Each number is 128 + 24 x the weight over the matrix's rms, rounded and kept within 0 to 255. Layers, rows and columns count from 0. Numbers have three digits each.

# layer 11 attention value, 128x128, rms 0.239, rows 36-63, columns 64-127
144190137111172137125144102127118180116132127133114167116166171113121147159127107112129095170181130098118136146087166084120121127149149131120069127131111087086135097156152108129142104149127127
114108138121110118077090103122167135137115089116103110121166111144132119101154184090108155095132116139099129168185142152104117154115166130160114133156147126173121111118084170075131109099143076
142135107139136128136099123134160125115121152132141105112152129121089125129142171121134120104098105087159143171158127151135121100138133159094126131128159071145149119119125145129108111155140134
093173159081122136182091109126117190120110096154120122103096116118151115152101143151160111148159149160108105079130093125161114164153105111139140121123092150144163169147118140157107119110095094
135142115128149146119160099099091152164100096144120165141074137109107126102160126127049110165132095134141151144121168128141119131113100121162119110123145180127163142128124121110109144139156127
102122138127106117120133134116193146162099133125136090076134096121115123149105140108145140073159141153145113145120146136133118122138155150130148131070176140120091097115146107132133169118129162
130122088115151145118162105119169158150116101103110120130115160116146113150113103148165150104141093117163157138148100089116128154147126128159153126100163123125129100119143111088110156182157128
106128103133111129140175119103123127166075157131120119154095105096135078142150172104098147122084157136118180168105177100086153117107112140110135130146157139122110174174104144149125106123098155
096125143165151122126131115105152141102111131074114143134102178164118137127097111107144127131098145186110135141127096171122125130119111134143169157138141121088107119125140164135150142132096105
135168096135135122114110143149106136175145166127114154068138141111112149159108153159126102138103167121181084119143110161112146131110144123138129134148144108161137119097133167177134127119143102
077145126087089114159123149128103182166137077104091130154093127134124176124180160115111125123164096134145133175129101091112153107110109149150118131142129097130155135128126148124108137155076142
155153126078090119145167125119110117127157101106136129150119116095100145082155145135132070142060128104140134102144104184144121140104093172137114131102152102112158125145067152113121100146110082
150101123148131110139135109133084139157122096129101115108169143131087115113137122098128111127111139135083095119153108106101163179140140118152098148134149109125144154136150154109115138115125152
112166129139155142106140156192061151110102132153156107099085130120110107096131097170101121121120112127119108125138106104112155132101110134095132149151089105135115072132172135150145169159143140
163146116141124143150134131084138118081116125102121149105063163100160068127156133153126115132144136138102119087135096128164149111083098179129097079126136106136131140149104143121096147113123108
138158113106077137087173135109176106136140117137136148137144170127125088126136153148127160132125144140112109150149131096121142143124139126167102100145121135165123115132151106103104145079119161
159079158173087120115138146144094171164130148130130176163160167102149129143112142184077112127124107101140139147120094163149150152127167126118118141123148144155152110117123132116116157130127138
111152135158160096111157143127138090130125130134155158103163134124108184109159141094148134123096104119096125117119167123105109129147126138151142128123083073110156091086143131134100137131174141
122096124135123096115135116130174178186133127126135133116115064108124109116106101101206131170162122108148102081106105138122153103116145152192127127116122129143135149106106115110164159162127115
122132124108105138126101123133152170123148154148136130176085126105144174176125131082082108118149142095109166131166138106131158118112106128087124155112137121113153116133158126139168120117110106
128158138119090169049092120173092146133121075121131153180112129133134129104142143128125121123157117170135116170132177093109077131108109120082166140131132110144092132128146116157143163097163159
130163106135109115127095092128196127138120151115151144183179102119117144116108090133100100145121102163097108102123140126108113134139116156126109104122170112115116156144101168101125154106081095
152123117125085147151101132131165149073100153117146111164160157140117103158141145192125056142171157097101141142111136100130097141129150107126153113142130170115109142137124090087082114107122156
122130131151097111142127128136100120096150155147125124161133085110130150103194153143121142108165084112111136171133156105132111116107160094117138104139125152144168125122130106106147151083142112
122118140112130102139154133126146145107139116100137181154049158105148112135112125115120117131155120111158098116120132146183129098173135151132094092152110119141128101139126124123089150129145124
107103150088148138173078134149047152104132153110100173153095122108163167098147149108186138140129138159110124058125127141108141139169144107111071165125141157138144114116118130142126158101142090
102136124108109161147122115113142147131111056135150176141132111158128148152151127117140125101103131141126109123115131129137090122107141098142098093118124122110108130136150146121121164129137111
145073153124127104096133145140118143130132159133141068108160149147086136148096154123129099137164120074153097152104076176116164108136139116121203110146131152136134127154093092122154105120121129
# layer 11 attention output (transposed), 128x128, rms 0.19, rows 36-63, columns 64-127
110116123149111144092158105161136111148092138126090142130139115144156133163120172120120135141129159119143118109134136138113085106113158129161083114096134127093135129141167141147050146109114103
142136170149130119097138124151163124133130120129135136145124117108129115142123116102100165148106115108082102147140116131165142154134160112123131152114118103156151096146141077140165073158138126
164143126106107144154119100100144176107129140155107147149122126105139147112122101093108162091166139099162087124112147124115130148116125106111152122121106111121116137122119141118159118141122116
146167125108152108122111114179148110113130153153125132127077099171151139165065125127160147172163155116142129132103143119122132160180119097140100097126125166131147164151119107119102152156116109
119102101120097116145139114113099108118135134174150113159178114123135132163107094106139092092093131116163098124115118153147104146087152152126111144121147116121120120109148135151134101140116119
110113117155164146182141106156114146106157159098098134118153130115087167151101102128127104139153168128124146103132130149145131161170126121083100169154123093110126109116129148141147161143159102
112096097146119110103133135162093129107147112149130127146099129118122142122114160100146103143152148125129140142105139185113090134142121116136100128152122125139095140152119121167184143114136128
176128205153143084178113141112126187111123110132118065118104122074139114128168103130110119109127170136123113128128120129131132108118113148144155124119124136135120120109118141099120112100139103
120153141133134067074138062122131102144113113105129073125164111155110136117142115124105123150146147110150134127151138100117136139149135128111125114114104125093136137126138181118126104106139114
165094180125121138158126129140141133103121098105128117074122141131055135132133141098103132132116110098130102162128110143098085091160114094142074113117172114160149134139175123120177100154116141
118154125119133146174112146130168101077164107126173113077104165176142147164146097148081122146101099161161128119167138094122100135087086169135121101104162157110146146149114094164130081166155086
146174156112114170142108098122088121123140124118148129124124111126143104155170089113126104121174134077191133143133121142159084121091152111145152121064111156122079162129132112138129106155132093
075119145129112113108103191111109151144131081108128096134089137152111162137120126099111110142109118126120117161129102114169145106114141090134139155134117140134134087093113138152155143114113123
146084153124155170167135163153097135111142120141169150161081111122091111129139163190093134082074107151094137122097123093102114147148155161155144139159145123124147164136129131149152125109123105
104126121117110142109144068146140101149117132144124110123160119156120138135155150087133122118149141106164170168138099157138082121169107123135117147132121147144143161091107151090128126136145133
126147123145161154125144112135122093131138123144134172106099136100099138158179181127111155149069132096095079105156164131133135153140156111113124148116118107158148124135103114107132127129128138
105076140125142142151155162121088145154110126116091128151117161114123105146121189116092150101146095151126096107090123195123126188147115095125132101133106151145134118096151098150131129101145144
097111149146166153138157137135154109150154190165127147134116107105127159130127125105137083161109132144086142135110134134165143114094119117174127117131141106106061117113088146094170159116150101
172142100159116147131122145148109133136114123081139144106098107138178160084103129079124163145126073113134152109161136120159141101136098130102131097150110086107129149136158137111141133148149123
156143097081132121141131145162111157117130129098099137080143139127107093170142098169112115138135118166140166090128150140106125188114156096137113115142123141121143110169138130160130126107130124
120099190121115144157119196110127114125118156150196142129166139124131130141110115145099161142113104130115130079135102122133134143143109191120127140092124095145096139126124115125141122113128134
141119113121125162108130074138109113139169089155120142070127138147126138145099092157134073145128091148148131145122139131161093113111108127155128089128149143140168123085130131152112169112147106
124122135083153083110174100137160106143118103131081155132155193142140120127156153106175085123091165160113127101151090148133116146107118111110090148080115117128145147082134144105112120133147135
115095110140114123139101179135134116127126091167082141145126123143137115146106125114104127174095129164127117119113112116137153151141155159114120099134102155154142093165111122109147109184146136
134101079102148172114162096102144098103129134142133111123157112114131115158104151144124137086130124107111158143130120155132129146114072080126137136153109107151104125137158125132121151127144160
166119094089096166134140170151128166131068095151141121136165096070143126169114109139130111148114116152143121151161127122099168121150123101100099146163132112138168145164118119121113174135094146
103119117164152111126121096150084121161106120174159171112167129172147121157147117097097131119126143122116136098140150165147104100105137124121132110165136086110118117155115109107107103157131126
127096143135101125113139078102165123094123138101137169097153164110139101084098170144120138167101166145132083138179128113102118142097139086101144128121100162124127146138085122144144132114142111
# layer 11 attention query, 128x128, rms 0.224, rows 64-85, columns 64-127
158099140090134114138130149169122150150108129149140108112131123130122141159141103134131112133133119152136126154125152130126153135123110132106125132130111141121111136110078119167134155100134121
149113139107141109115132111149156137119134083133149135125099150138134126151127139130158121172116160157124143108134147122127125107139104105133098116141122111158129121141113132107104124148152123
163124132157110128106134122144134127097166176115151094112098158104120133112132128182119131116132164130118133139099109073087152142152135084148100097150131111134154123144082075116125170173156134
102123081148146145121142083135110114154149088095125068108138099134104145165117121118143104109108136139148125128135153134082110107133103144149093100132109118134126120114106130126113180158143146
128114118092125079086135152133141085143120128120126149156092171168140150164145165125139108123107135175105123142118120144094156151161148151113165120132129124080116072135130172136158092044121113
110126122140112131121132112131142125145164107176125117079112138123147114156077149118162125145176126090133168139130100116163141083149142103134082135117161183140114130139108128123111141107149113
144104103147091130155147138148144137126179102158169115103146131125111129105112115151121150158140149127110112138098114105183143117124136142119125168103110109164124150125135120078157129152125099
116141157124101118155133169140136166150115146098093121159099131117132134068169106116088122107170106143091146142117109107149111163121115128125127093111112125128120128088149111181104111115108097
136140100134129160126161146124169114129131157087125118118115110154119163163134106166155132119112115128119077152132129126152085127123120146145144111144108131134135125148176177144074119174154129
141124147134087146143146101142094103118074116114142149121107134142153144142136138130160120148140121140125139106085112122092105128130123156153149105144118114152122115144146149121140119117094141
128118144127120131125131143122118169151163110145094140136143149148123157170155102119097134156138185159139111160103135106119140125104148075148150162137151129115145095140138122133159144086125155
100145117168124117127069127135080150151091114120161146122090147144112103105119114124176151132131090171134120138108152112127130076150123156135146130104117099120097174133151184100142137147167148
139141130167140135127132133174136127115143129143125133144121104140122169101135161103079122139110078157109125107091138131150128118102134193154155109152134115142107132171142138109087131126134095
143141091148122119166088081118137168110100125163148104164108120177122110129134141131173167125145141097101082127139127152140140111108074138097135108134105142110111123166082144107125122110081094
130149111078138144114144085149124144119138131110133105115172185168119132088173064142128138154149165129137136112111141131126149134101131118145095112132129127157056116082110081128148161152120111
116115168075129094112118155133165161148164154123101151170144160118146122109118152164131144088126120116121094165077135117163165150121137176121131128117090147095091152138134121114139166130105133
099133143130158111121102094180108128125158130128122119105116128154143120117114104161162114159114146136144101134121146118121146125127118121128107136131145135138152099079119103133130130146147137
156146131122121132101166144141163125119142130108130116137151130095145112112163146140110110140128128128141152143127112150172128136150146150149127132131126126139166155152160159115141145093108092
160146114136114115103125167131133125130137164114099124133117120115133145100147133113138146142165104113117121103114139120157126117104117165125168123083125140128136122123135119124139141141125119
135128145151094101113119115144116132105153107127129136135114148097116144131118122139116138121139159140116116124104090119104156139156134135126109116150130116118136083123101126130137117125151119
126123161101154109128148110138134148119112135181146121130166163137121106123145151134112134115115179133142110155108123136156145151114103105128160108133176141147121181133129176147159138156146131
151129146163119108143090153132150136122170111165125148144087119173092144108136118114107149117106148169098093141090143123157131078126104079116158112110144118119122099140144128111132119102114094
# layer 11 attention key, 128x128, rms 0.225, rows 64-85, columns 64-127
111130127161112139125078108118127108140107127150112148137122113062125123129127143130126130157126167144140126153118127148114110124125184137150159108132111144119105127130109160125129155171114100
133126114146118134095201108141114144129164119095107124141144142123136141105101096170111121154101142150113166103162073135120117121105139113120113124122131129150155129127133126114140109120142151
124127099090130125148119153118151124121136088156095124096087153104125167087154120117114094144136120151117138155170105178134122097114119111130141124102123081143101097113147142105117142104110132
137150155146091140149168148122148114080166128135102117124130132130117103096119117156154130172088137115119105136127091094182120127159120115150089132144097136135130117158132118124163136112153117
114113135119129180137127125157129119123100102102116146125129132140116130145142144106066108111118146100137135101130149115125145153142126105162100134141096117126132120135151149106114147119100127
106106144165124141135140145125095127152110124099126145152072093137139085116156122090147121147165105145136124094192157165135126122119158134115117145128156061134167141132112124130140128124125119
128104115156169132130080146086116110146079113127109152077082068111139167151154086114128093150133071140124158153161150114123130071118153111054123123149143116129190119116174158150105101165114118
132119115158126112139149109126156158113092175147119102155104150113185114134128146133125111109118127125145103109106119181103155152127126132121112140125120126110109110131119127159147124108138151
117144113085144091094114094126143139111164184133112211089157166118087138155111083104140101099130136151153106161111103140160112131166089097116125129126144144119107123137100131151108166098125103
137110126147142158124133128082143154127124104139117104149100142158120138127119134169116123080138195124121124146163148110118077141126156159130098163138109117154089129108140156143147148126138177
137130098115125115120134111160105086119087115109152149092109139156156159169138118112111103138126119105122138138142110124126119127077138095093105132106140121105104145149147143109100117127099125
120125120091145113141151137106127128064180117145112100153146165052141142093108175128143141120156160123153136131119077147128135124160103133128129131105127115144154149132138163079121128130088152
122149111096168131167132145109145156148125154121126137131133149104083121113122087070110089139135120117125137137143119085145153081131134141139104094136129100126143150160135121094158105140140137
124106117139130117113166121155127113156135128137118118126113122084121105116090117147136109121161097131126121115124123135123137124144107132115161079125114125125157087157108142123130087101143105
100177104137135120093110091154110113118163148107160169117151131178137156159084158138171086116183104130108157088150127093140174143136109193096134138141137111160132100124133103136121098088155106
136157094081140079152119103142124145144100128111076128112128117179116098113088103093130109126088161105128122072179130166110115190085126133083130098136102149139140116148151146134124170100110098
156122124116091132151097114123102149130123107121096096133162142131121082141117101185105128127109130122104144150140083126116112108113141154150106130093165129133098125137100134132134114119133095
141125144136151121129168138104137107146133122141144166125117103104124119138137111103111111100108131136150097143110124103125114127124149093133120104170123146104126108116094111140140139151132107
153109101140151169130123126126151126140083137142129173153094130133148128104153119079111126123121138158137141141138125131120117143138127139113155111123133097127125098126115155154129138125121120
142148139140147126130123152142140139151146144144142119120138175101166110108142138142149132138117117130122128146146129150104149139127128101092130146130126112130133102103146128147123120080129130
121106163142104108135121104138139115162137084123119108127090176088130127152126110185174158141119079157096134148158109152108116080172140127113118122082100139142142167101126096109119105140073157
133159160119127125144164131140154161131156128121138131163128149133134145149116102128097124165082112122086172134139121153134101108119153122176124132116126134124129133137140107126142060087103149